Weights of a small transformer language model: untied embeddings.
Each number is 128 + 32 x the weight over its row's rms, rounded and kept within 0 to 255. Layers, rows and columns count from 0. Numbers have three digits each. The size before them is the row's rms in percent of the matrix's.

# o: layer 6 attention output (transposed), 256x256, rms 0.163, rows 58-63,122-127, columns 128-255
# v: layer 6 attention value, 128x256, rms 0.202, rows 59-63, columns 128-255
# q: layer 6 attention query, 256x256, rms 0.128, rows 128-138,192-202, columns 128-255
# k: layer 6 attention key, 128x256, rms 0.131, rows 64-73, columns 128-255
o58 091:146103103170108155118109111180131149110133138137185163114127141134080103158093159098122090137157155095134062176162089135161148137161152109073160089095121115112174056174142097168160123126134122143124064115178199170083146091083157132221097098132139185122107096092100086134095135061106118176124090123203096120125149075133129098136132150132142113154107124094094086183129171128169181121114
o122 068:104164136102129139115089147119137130149106112139024138097121139211128122114174088173132157071135117122133159122053070161092132148117151142179137229120138138124136143077143092129052150075125103141107136129119122138188156166122127125051148165121117092087108086151136180142136140109110158129144114170202149136117126157109100147113124153188131172116133153062170133141126150160125179114076
v59 078:146139083106130086158141163089127152102169124211112062165145181087096142150100114110131094165145115107123157111142133123118133106123123096099116137048167120172129077147064134111104070140123103132083101116111129037122103094172104210129158140147119133128113144115104171138123144091197142105149135149134174121099073093089128156141139123107117109098127125164120155131151124066120138129102
o59 085:152077153094135108134139100105122122168119104074094166083181181164163103129137067120124100189040195222116162204133139099142160085108091063173150164206163105090119141101151148107116158164145190099085101140140150115123159171130127100084106083131126107137082106184119118127085143149106112106085179156088089146144149097104079122141103155111097184120105156077147119142139102148142102100120
o123 081:091103123118078145180141116093136122122148214129116066127127101142047163144139141147146116156160125126062109156086145149134117093168137184118145176023054132156129136158120132144098134083170118099114143104107141119103182139188146081164158129164098153100150098085138136166206118153103172160131142153125188202155135168143130179151065147164098089085143202128131110137135154169144155104152
v60 080:199144141122156195138203121093139119157111148102160139136146204130178130160136125141116152094114112145134118097195150108164102172124106095120138111122093070106109070110145154139179157152135143101132140109093127158091042096088115112172119137146167151154136169146141072157162094113134149198104126119083089130182108085157096101122089114117128123094154087177151089144125170106175142159081
o60 088:148130112081136145169113152106141168087092111161099140143116071109101113167101158169134087148203152116149187125096125150112068131134154191148135109050132098150098079149117146167120080078156158084166143180136112155083095166118178138126118130115134106162142132122127074117136102071114110206126094124132108071107125134137109105150101108215151134106121093188117056094113123106164206104140
o124 087:180150172126105129092165099088136088113164145111135146162184158187114141099163144064101119134141167155150103073149134097152086121119154095108135130176093108103110094119163124169150110116109147091099132109088121131097138132142088150124131097114130067161151141142126108170209088171169155115163057115053144087119130104146145030055068175100168151134085164184129088255126174146203114095172
v61 075:112142128169127209131156117144097155131148112093107135147072134111122069149074136142134116138142137131126149095153127157058132101115236134098058131179098115150115121106133101144059083166091110115122117128118113120138078077132114147042072086107149128133088130101053145142132114092098068110138145113092148115179178144072159110155151126125077135142126110121072144126118137077120127098169
o61 091:156139158122129199089159184216167126140145154121111122117104158113140158128106137093142154148175141157152078137153144137142135163114202112112134241117180088150096163138152135121110185065067163115096116130078207130136135125070158162133083044115116145159179116154135139098098176102144192129146181150075170112162141140133181137120120115166082151179127160172119137100176157113135135132150
o125 070:113159156147107159118098111167118118107165126112178192141096112117112094160140148152156106120087173115087088156098085146090086139160108114147151158124130183168134101163108111134160102168124090154143058140112108176098109069142113121086101137127096072033056159108131126141157118135080115122138188154113090182169116155140138159127175117131128146128107119125150116176081224122104154141188
v62 072:096119102124146109129191115170096183130072158135106062142189106115113118136170157144098155128134124112118142119149140118171140106111117171103192137094156131171105131127069201140084107109137125157107112137132116097127146046110136086112166087139107129150164121146135141108124169109156108103117125194133097131109036133146076134087147113121145069096121089087135125121154131163112134106142
o62 084:073122161159102158166140106161097100112058138105162174139158109120112124123125086101087116122121121146124141131113175131150133151133125109108154108111167093158132099159121163096141130086082149160180184112142184116132123090157119117098140117183139188108147136170100124104123122127158092132117086131111101191123137118069135113143119118105128065133100127167167083195133086088149133132174
o126 074:160072110115110092160104061158154193133109134185085122084138127118139113157174196144187109170148143152080129091162133113120135140151097222201171079111138099146074151092119108064039093172162093102154150141083158122075143113151160112111064127132155178124119118157096124158107161198138131092092124108152138104103106134139095135132115089052105086143118131104213077111144130130095153130145
v63 077:120172093119164142134163159110063182123146114112137154111082087130107126131085124125161212128113129138132100082125136173136130105087165081135136135118108077089071065100107165108117158107087125172133190077115131174092103107077156118130117158138158135121120116156185167092100133136139117109171168101151133120122072144088120113198112126157139162102110187119128116136155123122158144153084
o63 086:150183116121088135169113140119171082155124124138185165090094131109152089133125082131119161087069117096142176136119118184150181130101207122116106175167124102102120119145107050091143132146149092085133168129132119127172146157080152086142124117104105060160175147152110064125131093102171088184134077179131146106162143099068075099090127119116147158097135127158073109131099149122156201152132
o127 080:144125122071171119152143157100114094093146133140135139131074061120135095131085167185159130123131144140122083101100118147114146116120132114117151145101057073114165131160123178199106136064101183170067217184112092127132102164063172133097142119089145027063123116124148120131131125112126088073123140104188059152101103164119128157142102131114187170086103170070130144111109143150104122173103
q128 107:127090155127167207173150074138081154182093105112151138134087137144072099117096175116141090145064163149090156084129162116104126082134148129148158131123093150154097092092155180099083097115120103122153144133135120128169133114119119097091184142134059119060140126167092077102135133093176107109087133115121183086105070148092131145150150096135165121133182115153081117181107137113124080163113
q192 032:131159123086101142104111073155143103145180148024119128134162119051117109106116155151097143169076162090162169152186121103081146160131107128141123157141128149127087115166141171179159125127233182110158130180126152127173127097099146123129098131118098103169147121215170083112182122103128129141169109052147117138138150119075130113112142165141125129139115177164203110107165112166147121086098
k64 042:198144205118146157140128129133117176130133123152087140130155081066116174145146090066131129090153146087095136187121103195149122100137116144118088167090144113132144129173182135104161094137134076115114141101090156092155128174147141105149154069088152158142142157067115068192141155143152137085105192143113120129146191084123131167162093122059101092086153133118109148121091148136118113128141
q129 097:142133134157135104087172096151119193174123116135157113128156115116134174119184149166115081158099139112098139106138072097145058142178109119178162177141127072070105105071173124102089138176111142138149135143113142158120158140114155118099146079120104148146118064113153066139121081083141063121158118134115109192134104133118096147185128105128089136180160106114140082139047106103166137118171
q193 032:113171140087116133092111137135157200083086150167074112095133123117108125088120158179088085121167125138162118112093106127186144098124154108133062144108150090120147145139153144105173120127125168111116066138108152119131099168140126131088124156156161122148094109113198143135091132140108133172123129151154099209200112179122120133173148142109124101114058140132150084149180132131097147146150
k65 049:081124097171111133148128155129109170165155166154126136170078168153073158186086150109109180143115101147091170076173139078118129066169119165090150128160118178153119126098090063118115115150113088058118209138100159151102144141152144140177160115120083152074098102063092179181158137079174128128156175138129096136124122132200083192141119069135189103103180193117103165131112123121074150141111
q130 095:139114089122077149130153171116146112123137125148127142116169125108109173094210076146109095095125148106148099153143143090139114152118126100096166160142151164110115129143188103167064080177159073119168129125132145176098140131139159106143165130141085145138128058102181112129125091136085094103177131106092116133137125172090111140169095132084065168131112103139165137110152083100142140100147
q194 033:120158181124131107087124122086052124114113060101153199149123093141135102127113094150102084107227110106123085081132167141108028179145095094138155133145116122089119097080058137082123076124162102140091138128096123112092139125134103098146117152139056115098106099150136126101148060117146120123095073198103128114191104102154090129111153124118162117123134137136125157103095123142125096101092
k66 041:146101066160117154180171138174097153101145130138147088116144131153126162140101153138128127154161134133121141123158113151206171118128164107084104135171137156158139167051082092198134163085095147132104139121107124157105132181137089126170104102131132125083095103116113122142062152188128148178158159152139112059146138155186114161112057132111181118109185170110124127154126115151164103165085
q131 096:089134154143133133112135176135148090114104097120104157164121162116122132101123088080140163078201113123158176078134175128166143191114078116121106111113163132102150157145105143170096118122128178093124111115144105094091105145189077101103118197135163140171112198170156218142101178126120208180137144142106092090173156121085119124064123165115174159128055141150127105094176110146126121098114
q195 033:135119121158151154095108156122083131084115106166162146172090197141114181101115103139100158105122128119148185168123143108081104109126106149101169148111115119114153103183125154123122095081098111116079180136155146197167103175146151129165123098085158103125122101146142124150103109153163119064132171179119070158108103113135119150118176125189136158125095092161086106119099078102124070143182
k67 044:153106129050109130103059137090136103109097123140155112123137142127130103101141126191122114186186099153075131171141140152160118132144139026175116088165152119168178129083108112171113132113142120168153119107144105134144088022103176089026119135125096103141138129133116079140114129121098136172124092165154187088096144173138071089157112155119131132143079118111119119151123113148193123169114
q132 110:132142141092140070142117173090090110106125140134110116112096114149206101084111111135102180155204135119134083126159156161131153130130146160120149096118142193162156077160139171133199154064123125089126087098148117090103118159124097127164100093160142139157119138110150101160109114129069137128104098107144112174172090122144131070127096117076131116134095123144176121140154131144147080084115
q196 037:137171132030159130140086106089131152104201104125145105200162143190162135117114141154138182099125130131135126136139178099135122157146141088164176158176098077158131108167118118166186108204110071099121101146150128134142085116113188147077182193069119133115126093137124149174141115123103149127135133125146130155136156160127137121136162128141130142120123114163183149068108088072148149112125
k68 048:143121141146181059118154171143093050094092174094158169122116099110166110103072135151156078194177124110099108178155146129112123097065146129176085124166137130105144143133088169142111137142166145088102145130179083148110090120143100153105076077113148156136128151181122155128113110112124076130102143229161132083122069110121155165118086144088134142138064179118121083159107147140148097127132
q133 093:042121110077084177176066123076153134116110142114111160167121118101138104099097132147143155113124109135112167104122143095103121129081115094178187117154116203130168108124110135129145117105140152165110049170138085182156111174115120096130131163195140109094102158113169127175080132074152110151136098154150143094105109117133111137072152114128105137112120138096151146178113188131102082115124
q197 036:079106186113081088184139125099163151100153192129141191137152095147119128074145136185123204137160164095166127117134137060155135123171170097124186140108099100097115160135105147148124106114158063135149114124132124171151020167105126104101143133155071147112051110124154122200074071126130140135128109091120177131137122170150157157144069133138183076130105099112133125138093130148109167131095
k69 043:146059141163121172164191143146136087100075109118120119137147141082130115162086112130116067156080148126153051118161124164167111101080170167112101117115162200127147139119139110106171165108144125078144154136095144138077105057106080166171120122125143152140110116114153080026132128143165147144032129150140112142131146139129149104102146166109125071127102127097139101184142140181098088103135
q134 103:076136144182116090150108154142101182160060139126114122154132138113138109137043122074108144095144107126180149077155196077160124128122144136069078144085175135103205150128112105123128084111120123093149140118113086114184151068171112090130095154126161142164107169204119117129101190106176134128163058106138177115104128149105121076156164102179157127136091144122107123137100150138093138120085
q198 033:154187111063196137116149212096119142122125101158108148149121180178177111093121059148109160151152114152136129132117115100084189108128174156188138146162154147090149151151149151153128143105148130107096080077180098149139151158182149101127135128115151106130121105194177100174118130130115129147141137076140124119132180136138096091117107142164108084119149139201059137139095145117180141126091
k70 049:144153142105039141123076128105140122083115160117126130139129147182122150110098124169116150126189137110076122164166117125156107140115153141116100132105076104076119149153201156166086193064151189192088122132101111140134099132083085174106136111155147112134110170124144156119147144101078218121140137149140082112101112115125097163159138098086125179145064096107104111094087115143124130101179
q135 107:147144169115208071069136083120159175127134173098119109148156130154134130113143118115128052127126141138121116138081127091113190142129133134122169146141138022124114141086110161060157132134089111127139059157134092144093134095090082172146141098126104089156187073162077123083141069162134193061101117171166146139126175115132206119179126151123184122157219133165112118123097148144119105162080
q199 033:113086142134150162119115137118122092105128114136112074120124145125091153111155127063162124132123141154133123121099196115182227094151132131150099139178138133113116110137173105121127091130111167168158059120052126111158111138173187075115086084151110121089154131145103121103133154146191091127170169105114161145159104191086175127098124148169144088147109136140201119125114136132103178115116
k71 049:133141136148201187154128117116140155138111149165119099132150097107129140157054125113082182115071200094112127096150101178097040081113108169068055130101133143108116123140109132116106151191141106153117165103100116120143127156146135149168188122133117133157118162087067177175153166128168137102132148174151107131127139132079120152136092090082122151089139105131054176117109133127072085177118
q136 104:095112152105119133104093093151144130066170118134146127167122163151080088110089132104166192111136063148174121091130131166118171139124126130181134146105117144165162120085120160092155089128100129153155100135122114111190108171097122165083082170148161106085140145124153162118109157104114126154086134134140115093158138172178107168145149114107101075153116099183142134138138161162102114129084
q200 034:123161174073112157156142144114166133161133099090103121160179169109052211089135142106121125126163144144151162070145173105148211180111162120212186147153115108102136133135134162115109068128122148143159102142096145143168141052112140086118114119096111120078068083153151108058156141140157119190169112097151156124068170147147154107113127168138151096152129146150125166113121082194115172092139
k72 052:206123152144110138117111101166125155112077144133136114103116133119115113079107140153093164051123094130114113181105063169160110090108120106129078111143129130119113149118085147172132086128160108158119120108077135173120121103164096144103097151127154148175107195120107055142140132115130121108053134099152145093186155091108167140094092171074110054167168095109167121123125124162120073122170
q137 121:152117129121136180163159087145118137125151103094179100109107081064123113155112131189154103162057127130104166142051102164075134079132155105155105140133114143110107093127137143114118099169117163166121171137138112083211082161076156092102178146195105114048150101142110133141072143087122121074117171150133165098085054125137128160155099119143085136137169122107112147157091112059088219155173
q201 033:130133113126119127044102100085121075114134130188098110130162057093083078118148166057120157098113125097168129148140161187123162101103111146119113129104134122125161116171158144100133201118153180159107110179074143164175165164122105077065139089136117178082150161135129145089131173140085082185123114118140157063215147176147172149201111118092120180165151131074146137131081130126171142100133
k73 052:073107069163144219124136088116129115155122108155116129152147129123106157186059166096116122077139124067141138111159127090092100141147120179035219174121134203109154156100075101108150147128139062139157119104115119129163138163184100128189155119149112151096100113095117110149123159134174122129139166138134091116159136161181097166129142086168173091076140184152121138110099109167088089066142
q138 113:167175086122126195083114160105118107131085110154151132103114121083138147173109129147173123129066157159070094123095083156065125131175151166147121132125110133150138135149126113083102089162146130166140180146160137109197116147099133220157123116139124170078130145063166179086151158120095166079164162125162134096153093111130089201125185119173091074142161134101107157121103134118091094135149
q202 037:142129117188140112077136095158098130098120133096125082126123095144118116147207107062166078140090118129122180179121121154142063082090101134065076137119138098083132103137158101118118144211180171146156161126062169089149129141123187107165138115097108106102191119129117061112075157160108086082196181148140123111058136189111120137090135125122092136110112108108124105126119084127080141109158